Weights of a small GPT-style language model, trained from scratch on English Wikipedia: MLP 192 SwiGLU.
Each number is 128 + 24 x the weight over its row's rms, rounded and kept within 0 to 255. Layers, rows and columns count from 0. Numbers have three digits each. The size before them is the row's rms in percent of the matrix's.

# layer 8 attention value, 64x64, rms 0.245, rows 43-63, columns 0-63
131:121154107104083160100100135137152133119126122102145127084146111126133158130135150126099157106142123157159161116084093148113134132177117107094122148152106104099163109154140174130131142098106082
115:128097080161160155161117147097132112128156101163114155158128151099091129139112153116150091144101099126139127142104115113122090119164119118125121102125102099088121149101091182139126102136107156
099:120120171118161135079150141143104163141157129153092146117145132139128150111127120103123146112132127104117095118127107089112135125158040133108158126146107123115120110156110143095162103176139154
107:166115169139194144140145133130149106138121099102162133110129165063151141149146154090112162159104114105128126098116146117170125119143130104149130120149164163120143148116130115109115097108097125
109:116145118116173084145128078144111146118106099164153130132123135115075152158115145094157110156143119147112106131151148090132097124167130145102093119145130134147151123167118123112126143176178146
104:146147108168117171113144115141095129141171114122143108137102112117175142139101123095112137153138163079118114153092132140119111100118157139100102153128135109167122174167112159112141158173149127
112:120100141123141154124156104084145150137097104100163161113135119189103126119089137116103142103173118103112146138122133149154139103116083074124105106087123106121131132103097163103126147140110141
111:112162154127139144119149123138102100100138128135146112139116141148146109092127159113135114155106127176102133113132115150125134110120096100148153135181156166079152153095144126144125074169182106
112:139116112100087140111113118109127101152161098103133109172129129146119084176141104140112096145116112144105126121134162102130120126183124154158200118109143108147142122112102123112084135133154156
119:096054095153118155125138132129124115121140086128093130078122155133179105095112104120155148138187121122139107133126119124130077118132155141145140100119132126149120091109157135137122141128174129
115:122128064092139150132155125139114107123148135125156138153131130161083159171119116119158141100074129150144175128143126152114115121112140140138176122097131134159087121124180120147171127123129107
116:129123129170124133136111125118167141164129119139115094150151146151151135188100130163130122120144126125147093149144151115119127085097116133082172112164188169132144118176134131153097133134130140
121:126141150171137159150110086104131127108126158129135163116176141116143141171158117132133126108152115103157091106161165160122113145128116118193158131120128097159122129156088134138113119149176131
119:122076108142069127152109093136112149107100127178114113159113128103155121148142111085139122072137110151097161140137124109137142170134121121096114133120107121098174145140149140134096110095106135
107:142112100155153113106133104174084138183111109140126130118131118107132123069136137146108119145141126148066096110136156119138140088115150175111125147116118130113148116142141119176104168109094127
120:137120113077167119111154165140150170136122123133092149150115114102139156147107135134133127169142108185139103126146155162137206122135156151132100114113114115136114145147113152121128111147161161
104:076184125143106107131141126174153139162124095124151114119147123138153144084178164152118177118144107094111132162126123098111163133118114132160108128159121122161134151116114169144115129109145138
119:164128101125139170165122135116145118151117142122147152097156154131127179111149095120138093163124139156077116124093112138122118165090078130149118177140108140163108107119153141124148146121116166
114:130164151146155113111145116115108155177113143142137066111120121091113179131107135140102172129135123141134128121124115155154131108121097126155162154117083103105081134099159096173112125134115118
111:140148125124141178120096111106122135123138120092134141185087127126143152088113105115108159126160099123130100120101159095109145179129115117108122090137096108146138114151125093138125117150064101
115:104116084098152127105052158156168143159155117142114128133114139126118142136144151116130142125155145134106144096163146132115122128121111079151105131125121153130075151136132093158097097132170106
# layer 8 attention output (transposed), 64x64, rms 0.26, rows 43-63, columns 0-63
122:143141115132130125101160120112103155133128145083138125155103151105087033148118125100119158133130099147101136126097114098124111151082129146156142096100129104130097108130140153144134103113159129
109:102117158118125088114137175143130112142110149079134103154135145103085143100122111079097137076134118113152111092141104149142161131124120146110113125132098148176130154161149112090115116108162112
093:134121101142144104117124136140120071103106124122090115141159133080178090144150127084112117126134136083143108148140098163125110120105167135156128150105095151157172141110118131166114157152110114
105:148128107114149139111168135104143115106127161160119120109130139184123120104129137161122110096148143148129132149120130159174158179140157125126182139142064142166142147130136167124106127115143087
109:147144154157090119142101164115095076108109144125119096118173087124155142133117100123134112119121130138163153097146129147148154146145120116101148108135155130141143172096140152096138073149078130
101:199091140115155105129132115100137135142135157135135107111088177094147102122121100184120110110114121140128115076134123092092145095177127145145154133144116140111128123150136105117115112102097131
127:125150112110155179099148132145122131086114151139105115131138121132104106131144129112090083084107146133112125142107102079133132129148160192124075120136148165104110092121113130131137100111131085
108:140113124119124151139127128143170119118139076144102174115084121119120135146133122097140111128138102126127163132138113120162121113099114177113145136094112127157156147071159143125064130142070112
112:121105142132094151143097132145115122133144109147170104174135129129128181097073098143151159132140132168136104117113117144108143136129143138158079114113089196132172140118135128097107128119144132
111:148149128112149079143115114183147153156149161174134097109147096126122123124092138093109152082114147143121137140106156109112127119167134137175131142131167131158158168123122092122121143104133163
109:112149128159129081108129152161145175118114081104111126132148108070113124080099088172131158184121136151145133123130145104170137102143117111119100152114142113139132102137124143136123090137125118
116:120085120130139122139146095136124125113090104133124076124108117126154162148162123141209159094133163165121111116133138123158126127137111146126124137155110171133122146088144138121153163099115176
116:121084121101108108130125156146110146127139151139150093065125125144123142095144094128093101163102164106157087137083130115114174110114130128111129131161154162139142107095142104139083124149112142
119:107129152145130084114133123110118117124105103106226119113130114147126150138148148134110154126134115138101148118092118134104118131134132141135155117108149153144153120155128144104162063184154148
102:173131104165115153104151148123146153159133125126105160105141161128150136181114164160171137078081136112110152139140112164117148142156145111126128105157136133144135155131092126108124127135182145
118:091122123128138150135078138112102105149122106117113104084134157149139103134079157142161089088129133102148095103163130153096103177152098136116123147119135105167108145094148135122153127117111098
101:146080124076141145105131091106145135071184117078113134122164126120115136189118124128100160125105129149095123107106108129110095156128124120108165128149130135096116151110123152153134114112124119
118:127120105130136134094116141134120187124105162126140108143148101146134128155169104173111149138151118090138109095127122117134143101132165141111154152117128084118129143106097075160102127134177076
105:136137078145110132141135149134160157086180098085138150116112157123152082109157155138166079137121168123089122127150130121154132120096158127083125121118108097144157138137104133113138118104146137
103:098107161088077108135161144136166144135098163112105123139138114141145099140136157166135105164124142109086109112115122152093149110151172119156136147090121153113127144141173145159127092116148136
115:153130143159131113142181105125136177121148104086084113123159107151139158125105104095128113128149106120108113125101125150085128163139124149088114143141133088145181151105144176119130139119112158
# layer 8 MLP gate, 192x64, rms 0.251, rows 0-19, columns 0-63
113:111137121080115083114169117123137140129165175172114103115110145135128091107113120184143164110119098147119092125094096119123116130082138149154115133139141128112136111145120156095130186117126138
096:153155156108114122122153150135086131111125165147123126124122065107127138120128114162177121121112142107157109158139176140147146166126159133185121127147136136108140138139188160137089144154135144
102:115110095145141109122117145112126142121159118104146173099138125114150125107104125119107139195146131131100136099166100134121116162112143110176095110140149114147141098132145066138113086156173116
097:132139129137106140080128153075159149083186147106118152118154128134089159122141118133114199129136113086129119075132117100101122138131133123138149126162140138125125165123123114155129145132148164
106:118156143142122104114146149115137164162156161104104133113130133152107159082097119150121113139165091113076118070127090129130130134126142090158121171118156125112135094158125159135125101128090149
088:119152150132067113133135169124137118129147153157159157126137113143140126147117160116131106189087092134167145116122119107129118141119121104156130108149149153158060091153115119148105140166131114
091:117145143120146127164150103111101140120161126130147161136115117144138057165149112132105127088154107141109141159099151167151110118116078116136134083139151137128143135132156133124120099073093093
110:141124116089131109154171152175084134114092148141095162156118118160144131151133126145129120133097105096087119156132170161117154132095140115161127130121116161097157131158101150156146103123132167
089:128137136144143083147118142144167148123155149106115147140137139111061125157076111119083187123147157134123120094117122105109126132128146112124123149125074125094113096183122161114116138139128118
093:135170118137087115085104128151149102137102122120117095134136108170123165124154112109165131107095145067124160130091148173135107165125177124115097120115141156106099123126150097118144128109137139
102:115113155123076130082163136117128124141097088172141128116152120134128138082143137124106099142134123113088105110147139142135151070116191145119128132146129125133089090123122169148169107141125118
096:144122130141136167088136121178120132093166154150133092125142145131184121104168090119157127109124091126112120097165125127119135122132107104153079110162103150138108097108127142126161126171151113
100:143143103150146150106124066099102139169139152119127110126131133134111156104136154081134086154094132098084127124125090128147150130102117136136156127150140143152173109082104181130151137116105123
100:135127155128133132107142146117155113115130129128097164116152130113197099097140121150100118095146092130124114063157133120133103132122139118151136131140172151109104094067109151147179120136149120
107:167131120143088088130160156121108123144106116102139154144173104114112095124057139156100097118133132146112107139135135117187115123117133132125138099139147138156096124092107085096145158118138110
102:166122130121158144188104144159101146148163133108168085136160148170158152124124116162130127157146084110117189139131115124140126142119126113090113157162142110138124137166121099098130116119128132
102:144154144121137144116122141106076107116114152099146140123153126103093095069100103097147102107153117138139137122127143119141106135099151095076144129179134177093127116136145161129082127155134131
099:121077130121133114126164105168118148114126106159136114106163108136135056154090101114147123160125172120161127165142129140123150114149134139143122128130078137118104089123149153098109106144155093
099:110118128110106161102141138087145088156116122127141104128141139116108133124121100147128175124130133136154106170092089115129087069146120136124118144161132120151111075130078114123102130072152126
104:158108127145115156101149157161129105108129145094100120108162145099111160145163113115129131128093128099136144162110105147130090119087098095182101153173144139094156111104123123124158100152124140
# layer 8 MLP up, 192x64, rms 0.258, rows 0-18, columns 0-63
102:113115112118096132139140144106122118128125098115125156134110087126124095105118110127101121152169130120098137094203114171074101123123116170153152113146113115146114143115113100168106088123113167
099:108144134130150133136086105137123103124154110081148142101088074111141157134158110140133172133077085114118184106133136114104112154103131082124114120127132116138081128119154104118117132099124099
105:153111150132138131153088092115122124134158169114129133117155136101117160111122141115148139137131127123120128093153147089138110158127118107186177152140157121147150109107096079160091095167142166
103:152131133133108130109100137102105173098155107110155129122106128131089138142147060139119147116135173109140120112188098144117135135129113106091148106115096112127097102136167150167178121127132137
112:110091150122164093151136108095103137156151129145141109107153127092112124119106132113151143145109159166107092185115148146128097160111108135128137152169143092121100173118150118098115137111122078
103:135107151154125107143114170109105093149119101121074144098079141193141128128125108143088136149157120158129100112152099093151114145113161104153141126124149136142141126107142102178126122101120153
094:137093128104121110122132167147127148157132073122088121107154148130094134140129108132106151135138112120130146108159153134140057137159133142182155109156079110119114110089135103158140153143101133
099:099119184143119184118124111138119139138146112114104096149103122113079141128146168099163134104174172139092118114110111100115089130145145114117148073132134133132149126088123099104134138110137144
093:153116158157106151138123097179143136109117186123140119162151129150086131149109133153139136164112129112094145124139144146157127142144104111098073136132102132128182115099081137108149123149119167
092:122107113109142114140143130079126156119115147107141150133100176095126130150155113142115140180125151152121152157107133058090112147134177117142129113109142094125136125116106190164125144123149125
096:161122145118157142093138134134153095149157103111128142080105119099121162181131152097124154157175104136106148115135121145135115109124110123123092153117143080149180181130130097105145129128114134
102:134165107122134162149141148144115120093172142083165123089151125148125117131104183113136154167110124116102162089117131141113089128122127149149112146165183142124141128133100098117133127089095145
096:117143117135107116119097171168096137119091108149116107119094088146149084141153139145114153140101098149156099146111141116098145108097109137143158140170087099095148170134147110113137097124148098
094:096123132096127167140132096131135094161156095150104141110124114098144118144147135094114118152143116106157104159132109127137189154109128140098123105139142089182127104090105147108092134163156099
104:080090171166132152102111127118127131157112148104154135128094135152142107090088118136142101104111181157098158128152147086129156119136102121118130148077123134144124138138132117146164162122167136
105:172117113150119108144106130149100130095090108146136132099144123129116150155122153134089134110116123110120160119105068125107114122101149099105167112189083154109125137123108105177121155093124140
104:166124112079149120116139133107139093132157153147092101141186125130117132137162133092162077094152119150145128107147150107099145135167158133103147139131149131109130112095140124118125069155147143
100:126094129134107088121118084071146151133139092139126120102118094120138169105145110157162125132116098139142141138145070125175160107126146151113103133127174135071139129150137114144103149120138104
101:170126147093144135121099132125091189121131141138090132117096116136120116129128114130122080163130130104107151054093152173142127119159155130157130111103158121146160138097138117143102123158128139
# layer 8 MLP down (transposed), 192x64, rms 0.251, rows 0-18, columns 0-63
106:126120153152116114159145131143134130147161092105156185101148130138134138141147130126081130152161129125126083159142128099109160164117086112158168124132174125162163090124156153156138131151101130
099:131154098157163151127109117153107122123072072117146115132085155129108137139173108113141178159146148074175145129119128129168150123097147111126131120145107149135144132104138129110164105112122125
101:092129090145089115119124067137122150111110118171126087109085180116177169130147138111149122108098136087139149146164115117098121140114119110110126127122097113102097157109122143121145132121156132
101:120131156137141137168188114135127121126190132116099098116131093083146128070158153134115116143149136157139128119101096117136116137154137111146124125171130168115111152118107141132148165086163142
102:132157115114120123109091141146120075126149119102136109117066162166132167128149141132115127138154088104093089141145118125150114131130100105123143085163125080109114127149109153107099119169111153
093:105151122071124134097129080125126114145108143111100103115126136115107108119119132156154123100152117087125112122137136152030126127104114121132133123099085101131126150141157123083138148154121154
099:133103084139117117123113137100107116132130125176110187111131134123123058144147161137076156114152143101079137167108111121131119108148119161125156129109124114113132130134188155107127148127140117
110:135142116144144156122095128115134123114182134106106132138129191171105070165134123154150148164118123124123127127091124172145143155110109113098136088148122118109170111151156115113099100153112114
096:143147120137127111159142132089115099149077107110122108144147140110135132143124125111093149142187122116126090102102109138164172137144114125127153117134131149099094113198130162108097123097170128
103:113136123111146128126129116112141083102144146106102163120132199162146107159126125124137127145163109104138145146189143151104133122124123139101127157159149090113130183138109127120095107079151147
097:111143117108096126104129145105112141136139151079145125141135101153153148108120118067110099101116135101154145124115177138176164112139132094133121138142167143110140119160121124136122143170064094
103:108112149111139158097160112142125118092128128111124151114151117115140155130116122121155090145120157138039135101127119133083118157135150156129085076141128135148137115111193139152130138129145114
098:146132124143114112146113092139142120141135139162135109112080118124138111112126131128127138150086114119161164134112136063099142090138106140080118127158101149110104131193115083161125168146127103
092:106066109104092153144149140146128127102107115108172163167131162163138128098088120110142124135148166144108136102139096126113105117115143099140149129109100125090095107083141112137155134130170142
110:102142152117122168121154133173142082132152119115117108157099089105129172120145119152139068157148098133118105115109156111140143095138131159177120085129094112113099141114132163120110109120133152
103:114116132104102134165137109115104122153154127154070119096161144098138140120155147136145133173168140127127097158115099150154131175107158122123122138165140148124111155120114117096140097141156192
106:156110120106127129146168128166126125150112104103109152122161157118156134148156127143141136161164105164105125136139159111089112166168134176165128128105152107121176130134096098158157105150157111
099:134140137172170121144158117107110116109149140155094147092136149124155083158143148132128136146127161109158132105114119159134111131143147136125118109174090151167116089149138101120132071078123097
094:142107167147110131145102115158119109091103081118129103144139148152119151143107146132171111152163166137126148142130116098139116097134065099123126113159106097115160101143108128143117107108190113